Part of a small language model's weights.
Architecture: rotary positions, untied embeddings.
Training: 129M tokens, 5606 steps.
Each number is 200 + 40 x the weight over its row's rms, rounded and kept within 0 to 999. Layers, rows and columns count from 0. The size before them is the row's rms in percent of the matrix's.

# q: layer 16 attention query, 128x128, rms 0.203, rows 0-52, columns 0-63
# k: layer 16 attention key, 128x128, rms 0.205, rows 0-51, columns 0-63
q0,134,209,144,233,170,206,229,179,233,170,261,182,194,212,207,219,272,167,181,188,241,191,175,189,169,177,181,133,213,232,222,213,165,164,256,220,233,189,230,167,215,163,209,172,233,173,208,260,203,275,212,190,249,217,215,233,171,211,271,209,227,209,271,213,100
k0,078,149,260,161,196,253,269,177,180,144,225,272,141,182,179,177,257,154,166,192,186,176,243,273,212,143,226,242,228,222,185,191,219,213,247,161,222,263,165,155,178,224,154,204,203,215,244,201,159,273,230,273,248,183,188,211,166,214,244,257,145,266,298,175,163
q1,081,214,268,157,172,230,146,143,130,218,245,169,180,260,164,128,207,193,221,196,189,183,181,162,162,226,211,220,224,178,89,214,185,247,165,238,164,196,262,217,244,157,227,194,131,250,187,236,196,242,191,201,207,190,227,198,272,197,230,192,169,191,179,127,104
k1,066,207,230,237,205,152,219,209,231,225,205,194,232,173,267,250,262,179,228,194,240,208,182,212,244,176,289,220,197,135,243,143,185,193,219,152,199,137,224,232,140,274,220,192,153,271,163,162,180,198,173,192,186,107,181,179,214,194,217,147,197,247,223,226,162
q2,064,246,181,216,138,191,263,269,246,179,139,238,185,226,243,267,180,187,206,233,191,226,264,194,257,230,197,186,110,179,219,135,173,168,189,175,179,241,203,187,280,184,201,100,162,153,163,134,208,104,152,212,209,152,236,264,142,234,199,136,196,209,181,171,199
k2,061,174,204,138,172,206,166,194,232,185,181,214,240,242,156,136,214,241,194,118,207,170,162,200,213,259,210,156,227,219,182,181,154,148,240,183,218,176,218,195,228,178,145,212,247,291,279,189,171,242,242,224,285,273,171,167,160,193,198,248,258,205,229,204,243
q3,104,157,194,134,166,208,222,167,190,197,251,187,235,146,247,153,198,214,278,182,137,216,135,203,183,215,244,230,173,133,289,139,227,237,141,227,219,200,188,171,174,237,263,201,241,184,180,259,265,186,152,128,221,209,161,138,172,220,171,166,248,249,159,191,282
k3,070,271,165,248,238,256,206,162,206,204,170,183,235,212,178,187,168,181,147,234,160,184,275,228,219,192,213,173,233,261,98,248,160,102,221,226,195,235,177,270,219,239,177,168,179,166,212,239,193,229,206,173,173,230,242,239,189,201,121,190,133,158,206,230,171
q4,075,198,194,205,179,187,192,197,223,157,218,171,299,129,255,181,231,176,235,251,253,167,188,253,255,165,133,176,149,204,227,241,186,173,161,177,158,149,160,161,177,189,219,310,224,181,210,177,237,198,182,233,235,232,195,181,205,239,167,239,259,187,247,265,253
k4,059,212,209,196,119,249,150,184,199,163,191,239,208,125,163,220,154,158,187,195,162,202,197,169,173,136,233,186,268,192,242,236,174,241,222,268,269,179,160,195,139,218,200,159,223,208,238,180,211,136,156,110,196,154,120,221,151,244,142,170,159,199,206,200,181
q5,067,154,224,195,124,193,158,256,201,143,282,206,205,113,176,178,227,131,230,161,171,138,203,274,206,226,226,189,224,227,212,244,152,193,197,101,194,162,168,204,234,152,218,306,248,177,213,207,212,231,208,157,248,151,197,185,153,197,243,190,208,223,260,243,210
k5,068,210,199,216,270,206,213,154,151,195,180,216,189,192,187,168,208,226,105,204,248,256,168,140,231,173,144,173,216,198,123,134,272,149,245,220,171,237,179,179,173,216,213,143,187,206,189,179,207,125,172,201,144,237,262,189,226,177,129,240,145,179,181,195,236
q6,072,117,190,181,163,186,130,278,224,119,268,193,202,172,162,179,196,145,204,189,222,153,172,235,244,198,193,243,202,198,187,145,166,220,167,198,214,211,138,206,198,199,187,190,182,214,196,112,228,229,239,185,282,188,152,170,207,233,163,179,259,209,190,184,165
k6,076,261,215,212,254,226,310,173,201,212,185,183,232,198,226,119,160,291,95,201,193,232,231,171,164,161,189,198,170,265,199,248,186,143,272,239,197,221,145,164,178,178,166,259,255,214,246,235,206,169,190,186,196,260,194,193,203,183,205,177,196,151,154,217,201
q7,072,140,191,151,177,147,169,192,198,205,196,154,226,133,238,196,188,246,205,209,281,205,181,122,174,156,228,160,214,155,203,167,172,173,167,218,132,211,193,173,113,237,168,209,120,197,225,290,265,198,181,245,183,206,183,219,202,218,223,250,192,238,131,199,199
k7,067,243,122,190,142,230,255,196,231,230,192,216,165,161,121,125,219,222,267,195,216,168,267,280,231,187,187,229,166,229,233,281,163,193,235,183,209,275,193,228,305,228,210,241,238,207,172,183,210,166,248,183,173,178,154,206,178,214,209,226,243,116,147,161,167
q8,071,285,172,216,235,204,266,155,184,310,184,241,210,307,206,209,236,237,185,212,156,242,210,218,195,254,214,195,164,203,206,200,190,215,233,227,239,186,202,232,233,192,299,118,189,210,176,266,210,151,119,204,100,210,165,294,249,196,223,233,159,228,172,134,155
k8,056,183,223,216,189,172,101,176,228,196,142,204,166,172,244,174,189,199,208,198,215,281,185,187,190,244,201,168,174,251,239,174,221,235,161,161,121,236,291,224,234,204,108,214,175,257,226,207,173,230,251,217,187,185,277,209,204,202,182,215,194,134,168,210,126
q9,075,249,180,229,226,188,227,115,211,250,133,239,214,284,255,219,205,256,175,111,107,181,216,181,168,222,145,218,159,201,199,199,244,243,198,265,199,257,223,227,179,236,228,111,203,188,120,251,205,168,158,240,188,254,212,228,254,197,152,187,188,251,211,175,156
k9,069,197,237,234,155,244,180,178,195,305,214,220,232,192,92,203,152,187,190,207,227,329,210,268,143,303,191,206,157,190,247,181,170,240,183,154,129,163,276,209,143,237,247,162,264,243,203,192,183,229,192,186,197,171,201,226,253,130,180,158,175,176,194,207,185
q10,074,293,241,211,272,251,222,266,135,175,184,239,216,229,183,152,207,210,222,210,171,214,197,242,214,244,204,184,196,247,160,190,148,226,225,153,251,159,224,183,262,124,154,231,177,170,236,186,232,180,130,221,204,139,237,176,249,124,268,185,229,167,212,242,222
k10,066,152,232,132,228,268,212,155,111,265,211,234,172,155,190,175,198,205,143,227,203,280,199,186,197,122,246,249,267,163,162,205,320,252,241,160,262,188,153,189,225,210,202,169,270,226,166,279,232,199,200,183,229,228,242,250,226,269,176,184,189,262,148,172,194
q11,075,104,193,201,221,162,175,172,230,145,190,180,265,219,226,193,213,164,256,234,169,189,178,190,202,189,173,227,181,169,263,222,190,171,129,255,131,212,234,174,161,196,240,248,188,229,195,235,185,236,268,157,227,238,115,168,231,228,163,192,181,227,239,171,145
k11,049,239,198,213,185,212,248,240,245,235,186,108,90,192,246,202,158,261,179,243,275,216,209,152,221,187,215,147,238,322,209,219,155,121,195,166,123,238,190,256,140,205,124,197,184,202,201,163,222,210,170,170,230,166,262,210,192,180,209,201,215,162,195,193,263
q12,075,223,219,169,214,206,203,230,152,211,248,219,138,229,207,122,171,242,181,240,152,198,140,184,185,207,164,244,219,209,199,268,192,173,246,167,169,170,192,256,269,163,107,193,140,204,233,174,212,149,262,210,240,211,211,229,178,199,153,224,248,216,205,271,96
k12,077,153,214,130,274,251,184,228,191,191,287,269,211,248,211,224,257,193,199,122,243,241,230,181,202,195,223,242,242,180,221,205,211,123,155,248,233,176,176,153,142,219,221,142,235,186,150,256,117,232,168,255,153,127,223,185,204,207,243,202,203,183,201,154,251
q13,065,275,266,189,198,250,216,139,149,207,301,168,209,171,197,253,186,231,169,224,176,218,259,184,149,122,140,160,218,170,228,240,243,148,156,230,199,239,220,198,157,185,149,152,225,177,221,223,216,209,152,170,145,133,215,208,185,132,263,227,153,187,272,200,191
k13,063,143,174,201,228,131,179,231,205,200,255,211,209,175,175,200,167,106,192,112,115,118,177,206,183,223,212,253,198,142,141,259,208,149,234,244,272,154,245,188,218,207,248,202,234,189,221,237,185,222,154,193,224,265,191,189,221,242,142,156,219,231,218,257,186
q14,084,169,237,245,251,233,190,173,286,193,156,191,204,194,232,233,223,196,162,320,271,174,183,206,134,189,149,188,187,227,253,235,221,156,153,188,184,203,209,229,196,264,178,273,215,156,200,260,304,222,209,226,227,220,209,194,206,200,130,169,190,221,228,185,183
k14,070,174,175,206,166,142,214,213,227,179,174,132,155,166,133,107,150,202,187,233,220,185,211,244,187,135,168,205,139,210,212,235,169,167,167,211,220,211,260,266,181,296,209,219,273,246,187,245,263,190,205,192,209,259,183,232,200,210,174,175,169,223,188,214,225
q15,089,182,210,218,113,165,267,126,158,298,160,183,203,227,284,212,249,278,155,176,208,241,132,200,198,187,189,182,158,134,218,146,190,237,183,187,215,233,167,269,170,221,215,152,236,187,176,198,229,111,228,175,130,214,198,271,266,144,260,230,189,260,177,173,154
k15,077,153,223,202,179,264,162,227,187,314,215,199,204,236,183,212,222,198,175,200,184,250,169,143,231,219,192,212,171,192,265,168,212,224,144,245,166,206,277,266,207,179,170,187,250,188,183,226,175,244,284,199,115,236,224,144,201,186,116,191,206,183,148,151,129
q16,090,241,216,194,291,211,197,201,276,197,192,189,204,207,233,214,204,132,252,188,292,138,224,171,222,185,209,232,165,260,160,264,222,158,255,161,202,138,216,134,261,109,211,230,218,178,190,251,160,283,226,188,279,197,207,163,238,168,226,186,227,173,191,155,200
k16,096,197,193,129,197,240,198,267,162,279,181,222,166,225,219,237,233,175,276,124,311,223,189,136,184,205,219,135,223,230,220,137,247,229,234,136,188,183,203,216,157,174,180,147,231,278,257,242,265,174,171,238,210,151,259,170,189,198,220,207,208,207,206,130,227
q17,111,239,174,160,210,253,138,248,246,193,223,117,153,243,173,194,187,208,198,225,216,147,238,202,124,155,166,136,200,192,225,224,171,148,147,198,145,220,207,152,142,253,142,243,227,159,190,287,196,184,152,204,238,188,197,256,154,241,134,167,123,201,169,243,175
k17,076,163,215,225,246,187,214,177,199,170,213,197,156,265,272,191,190,229,222,248,181,179,110,238,282,242,264,211,141,201,211,193,208,239,188,247,150,136,212,176,287,182,191,217,165,158,169,205,194,269,201,195,122,119,217,190,220,185,80,248,188,179,174,147,244
q18,110,212,117,166,211,125,169,165,190,239,239,187,189,171,138,192,195,131,232,190,209,179,260,249,229,211,222,139,215,213,163,181,217,174,235,192,209,195,205,188,204,194,186,206,276,168,238,295,287,279,153,239,243,176,170,196,250,166,282,208,220,192,206,194,306
k18,119,229,317,233,246,191,209,225,167,213,205,149,252,253,221,234,210,211,219,103,214,170,172,195,192,180,170,154,242,177,201,233,157,182,195,208,231,122,131,107,112,129,167,200,166,267,235,231,234,171,126,207,264,226,176,214,215,168,254,242,247,177,242,153,276
q19,120,195,115,137,199,156,233,204,163,209,194,199,199,248,174,208,227,214,229,119,212,182,177,217,183,265,222,214,175,237,163,214,219,222,223,195,186,181,192,218,227,216,226,175,226,215,210,183,156,236,285,198,192,144,267,213,186,206,257,91,187,182,199,199,164
k19,130,162,205,171,249,165,227,226,203,247,194,232,190,221,272,173,164,129,224,174,263,245,237,202,197,150,234,233,187,206,213,231,230,139,221,167,186,260,281,208,169,205,252,145,191,269,202,241,161,188,237,265,181,207,229,221,246,229,256,131,209,264,149,142,168
q20,117,216,142,206,176,269,137,228,110,148,266,200,230,251,155,170,145,217,228,232,116,249,176,219,246,200,195,230,149,242,176,183,229,121,205,238,139,222,206,231,201,221,200,125,172,214,204,159,174,184,134,204,237,249,231,196,258,276,181,196,209,159,245,192,154
k20,148,197,115,192,173,216,197,214,136,147,223,275,247,219,157,204,232,204,210,148,188,205,178,209,90,178,262,144,160,167,202,166,258,216,332,163,188,278,221,184,214,185,195,204,189,264,233,132,218,186,208,247,241,250,287,221,222,242,227,167,216,255,257,190,186
q21,123,159,205,182,185,205,98,140,186,299,249,189,162,237,150,175,215,214,194,180,268,244,224,204,206,162,203,189,135,180,184,236,221,180,260,158,186,239,198,244,164,94,278,230,186,226,181,205,235,204,146,198,227,188,200,230,195,218,168,207,112,183,136,206,204
k21,157,206,218,171,259,217,188,213,217,200,186,145,167,208,221,238,170,203,226,207,215,218,179,283,183,181,226,193,239,187,229,209,236,230,194,180,274,198,252,191,150,194,188,208,166,176,177,225,217,136,119,197,164,164,242,189,216,155,242,139,44,192,232,186,191
q22,121,225,118,254,244,189,193,173,212,182,223,202,159,187,290,144,220,140,219,231,157,197,163,253,174,219,248,206,202,251,236,240,315,215,254,175,238,169,248,181,264,194,180,278,219,237,143,181,222,160,120,205,123,256,181,172,209,218,187,153,227,192,224,207,274
k22,156,260,183,243,225,214,194,199,158,216,277,162,205,161,270,111,142,230,158,208,181,190,173,259,165,224,108,219,185,237,202,171,252,173,171,248,155,145,184,149,253,176,271,271,180,123,179,219,244,171,174,127,171,261,234,220,215,231,253,158,239,196,114,242,184
q23,116,248,155,193,165,204,195,241,176,198,229,193,215,231,231,167,186,222,239,183,160,219,215,226,200,214,197,208,149,207,247,122,139,178,129,174,252,238,257,212,193,221,218,184,222,195,216,241,202,216,69,119,231,214,232,162,182,252,249,175,218,250,198,165,178
k23,164,193,154,175,177,220,123,187,173,231,222,216,157,154,157,238,177,225,249,226,195,234,147,173,212,228,171,254,121,242,176,230,177,227,87,187,260,200,182,179,175,199,249,233,222,142,234,209,225,164,174,151,168,183,239,153,113,238,183,214,221,225,168,171,225
q24,122,276,228,139,241,189,175,225,237,230,193,134,233,187,188,200,253,174,179,145,261,180,162,192,197,244,259,171,173,183,174,163,219,184,237,211,261,182,176,206,229,199,245,183,272,155,135,107,148,204,190,180,251,285,163,182,187,159,179,294,177,165,188,206,276
k24,166,209,203,179,210,210,271,179,171,220,229,150,205,159,132,211,231,257,207,200,170,210,145,233,194,185,262,212,230,163,173,244,231,184,298,197,241,240,174,277,278,168,216,191,156,187,220,258,140,169,218,157,180,232,174,200,234,139,141,172,173,199,86,242,258
q25,119,229,232,234,206,135,172,227,222,158,271,274,152,195,189,154,222,200,255,180,116,241,242,198,154,155,260,126,232,168,265,299,204,240,172,270,260,151,210,172,128,128,195,113,189,166,169,181,113,197,197,224,140,193,245,221,217,201,218,203,209,212,168,211,216
k25,175,197,181,235,204,266,143,199,177,180,228,224,192,283,241,191,188,171,196,196,209,237,262,223,218,159,237,130,273,215,268,264,193,237,166,239,196,163,208,292,129,236,286,161,164,145,137,214,249,244,162,194,170,204,183,226,191,251,146,202,209,177,117,135,223
q26,121,191,182,197,197,111,190,225,179,194,202,191,159,228,125,171,136,217,171,232,193,178,266,156,143,253,199,200,191,149,120,252,180,175,159,175,200,175,112,292,226,199,159,251,176,227,175,187,187,266,207,275,264,127,203,191,295,148,216,191,195,211,199,224,209
k26,164,166,172,250,166,175,203,249,186,205,199,143,241,195,149,210,137,171,167,224,101,202,218,217,144,206,269,188,189,231,136,185,207,196,231,217,274,228,250,221,158,159,153,176,148,148,167,197,204,208,216,189,265,193,217,212,190,175,203,131,155,237,263,233,194
q27,124,212,270,163,204,285,203,170,257,115,200,266,147,204,177,256,163,235,241,154,227,233,215,142,230,177,216,197,220,149,239,181,199,182,267,181,205,166,245,274,188,232,225,221,210,235,235,247,192,211,204,197,150,186,241,236,197,240,197,222,213,233,121,241,167
k27,175,172,275,210,213,237,159,154,122,256,177,271,154,198,186,177,163,249,137,194,199,214,159,216,196,214,236,255,250,177,135,195,225,221,190,189,172,195,168,270,176,277,158,143,236,235,209,221,158,207,155,112,283,153,244,266,238,221,155,196,170,257,174,189,181
q28,110,231,222,158,152,226,263,202,165,121,249,226,180,215,164,158,175,136,215,252,231,210,172,289,134,260,181,199,231,198,211,146,161,260,163,287,197,169,189,194,217,196,229,234,210,249,164,194,179,270,183,252,174,194,171,224,239,191,240,192,198,235,233,190,156
k28,158,188,227,195,155,213,247,111,148,289,187,215,262,221,108,192,185,166,141,274,172,220,224,290,191,238,236,184,216,160,204,264,186,266,166,199,183,169,235,143,172,195,245,215,234,219,224,171,161,242,228,191,248,177,204,201,190,248,207,264,176,242,216,202,180
q29,125,128,171,218,187,183,215,246,158,214,130,208,241,139,170,239,183,193,158,282,234,196,294,265,240,198,200,187,253,168,191,188,250,197,211,244,203,141,228,216,249,217,127,156,190,236,180,217,185,217,172,179,191,215,244,215,189,76,251,232,137,96,205,231,213
k29,178,215,200,208,164,211,167,250,174,291,217,200,220,201,233,293,234,277,187,174,163,255,170,168,201,253,149,216,159,150,244,131,153,186,287,208,163,205,182,215,204,163,227,166,207,148,139,161,190,197,180,221,164,193,223,276,171,211,209,165,209,50,242,233,219
q30,111,194,158,186,140,180,187,258,236,202,143,280,259,211,210,231,189,175,111,165,163,184,191,200,229,143,200,180,198,258,237,229,140,252,202,227,166,180,155,212,228,228,250,250,204,214,217,155,202,295,230,133,172,201,260,219,279,260,257,234,181,189,144,181,282
k30,163,183,145,254,237,236,252,224,263,209,228,227,165,253,141,185,201,215,229,138,213,167,181,191,161,237,278,259,193,216,169,266,182,209,221,241,166,230,239,196,191,226,186,226,239,219,201,200,251,223,164,148,202,211,236,204,179,140,206,161,189,137,210,171,180
q31,124,119,157,192,224,224,162,262,222,147,206,222,198,260,180,225,164,241,141,167,203,236,197,228,115,266,173,196,261,187,202,214,203,95,180,278,238,221,317,262,166,228,151,222,239,212,232,155,172,176,220,256,224,233,197,235,197,261,228,242,192,243,168,202,289
k31,175,179,217,213,250,163,189,135,224,163,215,159,280,190,272,196,225,261,130,207,251,219,167,148,203,264,176,125,243,264,171,219,231,206,198,248,181,215,217,131,236,197,209,217,259,192,186,262,166,157,243,244,296,193,278,190,143,268,134,142,186,145,188,215,223
q32,082,180,167,203,219,242,185,202,168,110,245,276,245,150,235,202,231,170,228,208,123,185,141,221,250,237,187,182,209,169,245,216,213,184,226,175,159,189,129,228,194,221,253,205,240,225,176,217,192,232,222,144,154,169,148,228,175,226,206,125,179,180,225,266,231
k32,060,188,178,233,154,212,192,161,188,165,230,207,156,229,162,185,182,201,191,145,230,227,260,206,183,203,161,253,195,209,178,163,189,240,149,206,218,211,168,207,200,194,105,192,196,136,225,126,236,156,171,164,227,197,302,233,213,169,210,265,122,175,173,165,183
q33,085,227,158,177,208,239,197,194,219,241,138,154,258,158,212,282,270,164,181,166,243,174,147,208,231,194,183,181,201,147,183,220,227,218,234,159,201,140,150,168,222,247,172,206,184,243,154,177,203,237,251,176,183,216,217,199,121,168,189,220,154,217,231,174,190
k33,073,238,254,176,129,213,148,174,199,224,191,260,187,220,196,199,207,290,225,194,214,217,138,120,192,290,151,203,215,205,167,183,212,197,226,187,200,280,252,203,159,246,211,113,228,125,162,222,194,186,195,128,187,200,236,279,229,193,227,168,203,112,249,168,259
q34,082,206,141,144,213,183,252,231,215,205,186,241,269,136,235,215,91,160,167,192,183,135,271,261,214,221,157,193,214,212,170,184,151,191,191,228,218,205,179,220,138,193,210,189,253,162,290,162,169,250,280,242,261,200,228,268,225,195,214,241,246,186,225,192,247
k34,080,195,235,209,273,183,210,127,169,143,244,230,204,206,228,142,150,158,181,209,277,214,245,173,236,216,78,210,219,225,266,229,223,221,105,203,141,142,181,171,240,145,256,240,276,143,167,213,235,159,252,208,171,228,227,169,238,278,210,265,261,187,129,113,209
q35,084,199,307,166,170,191,231,189,249,117,208,198,190,191,198,226,221,189,175,241,279,214,153,208,170,263,184,204,184,216,152,184,171,219,200,187,186,213,226,253,241,204,221,167,219,215,210,128,157,147,139,208,178,251,179,196,200,242,116,232,218,169,185,192,165
k35,078,185,201,181,245,186,153,220,176,204,165,180,246,253,300,189,204,203,175,208,226,184,251,163,179,121,301,166,198,205,171,193,243,189,249,278,197,156,191,164,183,153,219,222,136,284,204,189,247,241,199,252,210,267,229,212,159,217,232,108,261,215,189,198,218
q36,072,202,213,174,194,213,235,157,205,223,159,172,171,243,209,168,147,241,227,230,226,284,180,134,177,169,187,228,216,170,193,134,220,219,214,220,232,211,280,262,216,219,174,158,137,196,194,264,214,173,183,214,172,246,162,199,203,258,134,175,161,189,168,147,131
k36,064,242,207,181,193,208,198,222,178,227,292,221,155,196,211,263,240,197,218,137,222,174,150,253,238,227,258,186,196,184,181,238,158,137,177,214,172,149,166,206,210,210,306,178,124,151,242,222,231,253,191,181,127,172,203,196,148,117,161,163,261,154,196,209,246
q37,083,139,228,162,165,230,164,212,228,144,230,178,236,75,266,215,166,233,208,210,254,158,217,200,238,197,212,179,200,210,217,233,186,148,181,218,199,257,159,226,113,201,184,254,239,180,218,137,187,193,233,244,250,213,220,220,215,214,167,240,259,154,201,268,198
k37,048,212,142,220,232,186,243,218,177,139,255,201,165,205,115,192,175,154,226,175,198,167,227,164,197,121,205,233,177,186,228,188,176,206,191,198,296,130,110,122,200,196,257,189,180,147,215,158,216,176,154,150,202,210,87,160,177,219,224,237,212,185,275,188,188
q38,085,142,144,199,186,157,146,167,265,171,229,203,184,106,232,152,230,186,222,183,183,132,212,213,155,181,165,277,243,242,278,186,263,174,168,231,176,175,203,159,145,220,187,252,226,168,212,181,264,172,251,205,281,318,200,128,172,218,138,216,199,164,178,201,212
k38,064,223,231,196,179,207,272,195,228,164,241,194,179,184,169,205,172,209,172,212,308,196,178,168,242,173,279,211,214,167,158,145,149,152,221,214,153,214,175,215,163,251,246,172,157,198,194,118,99,214,224,152,201,172,155,201,208,173,235,201,197,289,206,195,254
q39,072,258,145,214,247,219,221,151,160,310,242,188,228,277,182,149,200,238,239,127,126,243,151,181,177,169,162,206,247,201,186,149,199,242,238,122,205,131,185,113,216,163,281,186,210,209,177,229,197,213,169,180,166,164,279,238,222,128,220,203,179,203,144,157,226
k39,059,138,247,198,194,225,185,175,236,264,154,204,170,216,229,191,210,278,143,176,209,249,189,166,209,238,263,196,228,165,156,189,243,146,172,218,101,284,264,322,194,211,95,167,215,265,221,194,162,197,215,257,211,188,259,184,212,205,155,203,174,208,192,191,196
q40,065,260,224,181,110,194,226,256,144,189,220,209,117,190,155,149,152,175,255,226,188,247,121,244,272,239,247,185,156,200,167,174,179,241,235,113,174,212,180,214,228,202,184,214,290,189,246,174,273,258,221,228,168,117,175,172,248,202,220,129,220,203,264,210,209
k40,053,188,183,236,256,147,195,126,240,207,127,238,235,275,235,200,244,230,180,181,160,226,185,116,191,146,173,192,214,236,142,200,240,260,243,264,233,202,181,173,201,229,131,130,191,221,128,213,201,180,190,231,180,240,222,218,179,256,126,269,182,159,149,196,194
q41,070,208,129,226,165,179,227,186,226,254,213,241,181,242,193,220,193,177,213,187,213,200,145,220,212,248,156,221,255,227,153,293,203,179,265,149,156,168,200,212,306,192,181,152,222,174,224,188,208,181,179,197,218,160,193,241,185,186,221,136,235,226,204,205,184
k41,066,208,241,275,306,219,197,180,180,241,146,265,250,217,215,182,178,140,140,294,121,267,227,222,246,216,173,204,148,147,121,190,202,217,215,261,163,176,172,273,153,194,242,218,153,152,176,191,236,201,168,232,158,181,275,184,160,188,193,218,133,237,154,220,151
q42,079,145,265,222,169,172,161,257,225,114,216,121,190,157,183,187,204,170,223,233,247,177,159,192,176,190,236,204,159,196,214,221,201,131,127,154,207,231,190,183,184,209,100,262,218,189,228,170,188,197,211,200,266,258,268,134,154,191,116,166,217,217,268,292,179
k42,058,200,191,173,227,185,224,189,151,123,253,238,268,175,221,231,206,188,165,216,233,156,247,219,195,173,180,205,238,201,163,229,143,198,246,233,273,170,84,157,190,190,226,148,221,151,185,137,264,217,164,189,204,178,172,220,176,238,229,257,248,173,256,231,281
q43,073,207,146,183,204,230,219,125,158,279,173,280,181,263,214,225,226,248,127,186,147,243,250,205,190,234,195,204,166,218,191,136,210,273,266,211,214,216,187,262,195,227,264,142,226,156,184,207,256,139,164,197,166,223,178,246,250,168,214,186,183,212,203,153,221
k43,067,138,245,237,200,206,150,195,233,229,185,166,163,217,186,185,165,197,240,178,191,210,177,134,186,202,141,214,164,239,227,130,241,223,76,225,117,157,319,147,217,215,171,212,172,218,185,224,160,273,174,267,126,219,154,156,216,192,178,226,213,225,187,225,168
q44,073,183,224,226,237,146,225,128,178,162,237,176,219,135,286,195,186,200,191,195,152,159,208,263,255,247,240,267,266,207,258,234,212,232,166,253,216,161,207,231,159,190,192,225,216,203,213,111,217,220,184,161,233,264,124,126,185,203,155,195,203,206,271,162,179
k44,068,309,117,284,207,185,239,188,255,83,198,291,233,245,204,184,229,201,212,184,214,206,197,190,163,191,172,200,187,186,270,176,144,179,249,139,187,238,207,218,208,200,215,147,178,208,208,140,157,163,225,198,244,184,256,228,294,237,207,256,232,215,225,195,207
q45,084,166,226,190,162,226,176,265,215,147,183,184,202,156,193,201,167,168,238,213,218,193,235,238,250,150,240,155,241,202,198,193,136,174,178,191,175,250,220,117,194,200,209,188,196,239,174,166,135,201,234,175,192,165,178,174,126,224,215,221,209,160,179,216,262
k45,064,231,191,191,177,151,286,252,218,189,201,154,177,249,181,204,194,272,190,152,198,165,215,249,167,118,254,186,226,210,270,296,212,160,263,153,236,211,214,180,179,212,165,160,155,273,255,245,255,213,193,190,320,221,202,195,181,203,190,175,197,237,249,129,217
q46,090,227,260,221,198,280,226,141,171,267,170,215,185,246,224,193,234,239,162,173,156,271,187,126,127,231,155,262,210,185,220,206,215,256,241,188,188,203,209,216,171,189,229,159,152,204,155,170,121,177,248,186,112,180,247,232,201,166,227,225,172,190,233,250,124
k46,066,173,240,249,249,173,215,148,211,178,134,184,279,222,240,162,208,205,178,207,186,228,246,227,252,160,164,230,178,237,193,217,167,199,179,222,182,186,185,151,182,171,199,254,100,228,219,196,132,193,271,202,168,198,208,211,269,200,250,191,131,239,152,164,118
q47,074,291,166,172,221,258,262,193,250,229,172,206,230,220,286,227,145,212,220,136,169,150,261,198,199,171,212,185,244,242,174,220,178,168,187,194,208,152,260,71,217,152,201,242,206,139,202,245,178,224,124,191,231,138,210,230,215,129,286,251,187,217,158,202,208
k47,084,163,220,179,81,214,131,240,181,265,229,177,253,189,186,220,206,211,227,176,224,212,229,293,202,138,236,169,207,193,287,173,195,158,192,184,214,208,193,259,174,225,186,176,217,180,206,225,208,102,288,162,213,181,279,195,154,196,275,150,189,228,158,228,178
q48,084,201,230,261,261,237,205,175,233,212,180,159,184,232,188,174,240,218,125,250,198,259,167,194,122,200,151,268,159,171,186,172,234,207,163,246,288,174,264,261,266,203,177,183,173,162,164,188,211,264,170,232,205,211,187,255,202,243,116,172,224,191,254,229,164
k48,076,188,196,193,255,165,139,274,206,264,190,264,201,196,215,195,179,112,202,211,205,229,255,230,200,204,135,257,226,196,215,262,170,194,223,184,186,219,303,180,182,180,301,180,263,203,174,243,223,189,190,259,214,159,241,179,183,248,206,171,162,173,162,159,223
q49,091,269,126,163,195,273,148,206,227,249,254,190,182,199,228,198,185,179,200,231,241,242,178,219,94,152,199,132,222,200,230,133,160,91,181,136,146,232,182,163,149,192,176,141,234,142,176,232,239,194,207,234,234,171,172,228,181,198,171,226,205,163,190,174,137
k49,116,143,222,175,178,184,183,249,264,168,198,165,139,231,243,117,190,230,176,151,218,182,197,227,146,188,174,155,239,297,211,223,242,152,173,211,138,186,195,233,139,262,211,212,180,220,179,270,187,164,154,235,217,260,226,237,184,204,233,122,166,236,192,190,260
q50,106,159,117,171,140,111,178,171,191,192,209,211,203,164,189,179,250,161,144,207,189,255,160,262,207,277,206,222,195,203,308,171,211,227,139,217,228,252,170,257,237,224,186,166,273,188,251,159,235,189,198,193,224,196,240,201,163,236,149,132,181,181,231,162,191
k50,130,247,224,176,202,133,235,218,176,270,264,185,191,158,175,248,169,200,228,197,207,228,222,189,138,178,230,243,201,166,177,218,237,225,252,178,197,171,309,165,238,217,240,144,244,235,218,257,265,239,192,202,263,216,165,222,150,224,204,179,211,174,211,218,216
q51,113,178,128,114,204,140,184,287,181,190,215,257,250,230,157,214,151,231,185,205,130,138,231,242,295,252,243,230,245,262,182,192,180,289,140,227,226,199,208,200,172,253,224,284,218,208,236,197,170,160,184,182,172,229,206,139,194,245,203,171,164,156,162,259,224
k51,140,147,162,142,195,215,201,260,214,296,246,271,211,187,251,218,263,137,219,179,228,202,238,150,256,278,206,184,242,200,184,167,243,174,165,255,148,196,211,236,235,181,221,190,252,190,196,238,183,169,266,220,140,150,212,110,179,216,196,202,234,229,167,208,186
q52,119,171,223,259,275,248,227,269,219,200,153,142,203,280,156,238,203,262,238,181,237,136,166,179,244,177,209,149,140,209,197,209,180,213,132,175,226,231,216,188,271,201,243,237,167,233,163,211,216,248,155,163,202,212,197,187,210,266,159,154,183,231,192,209,190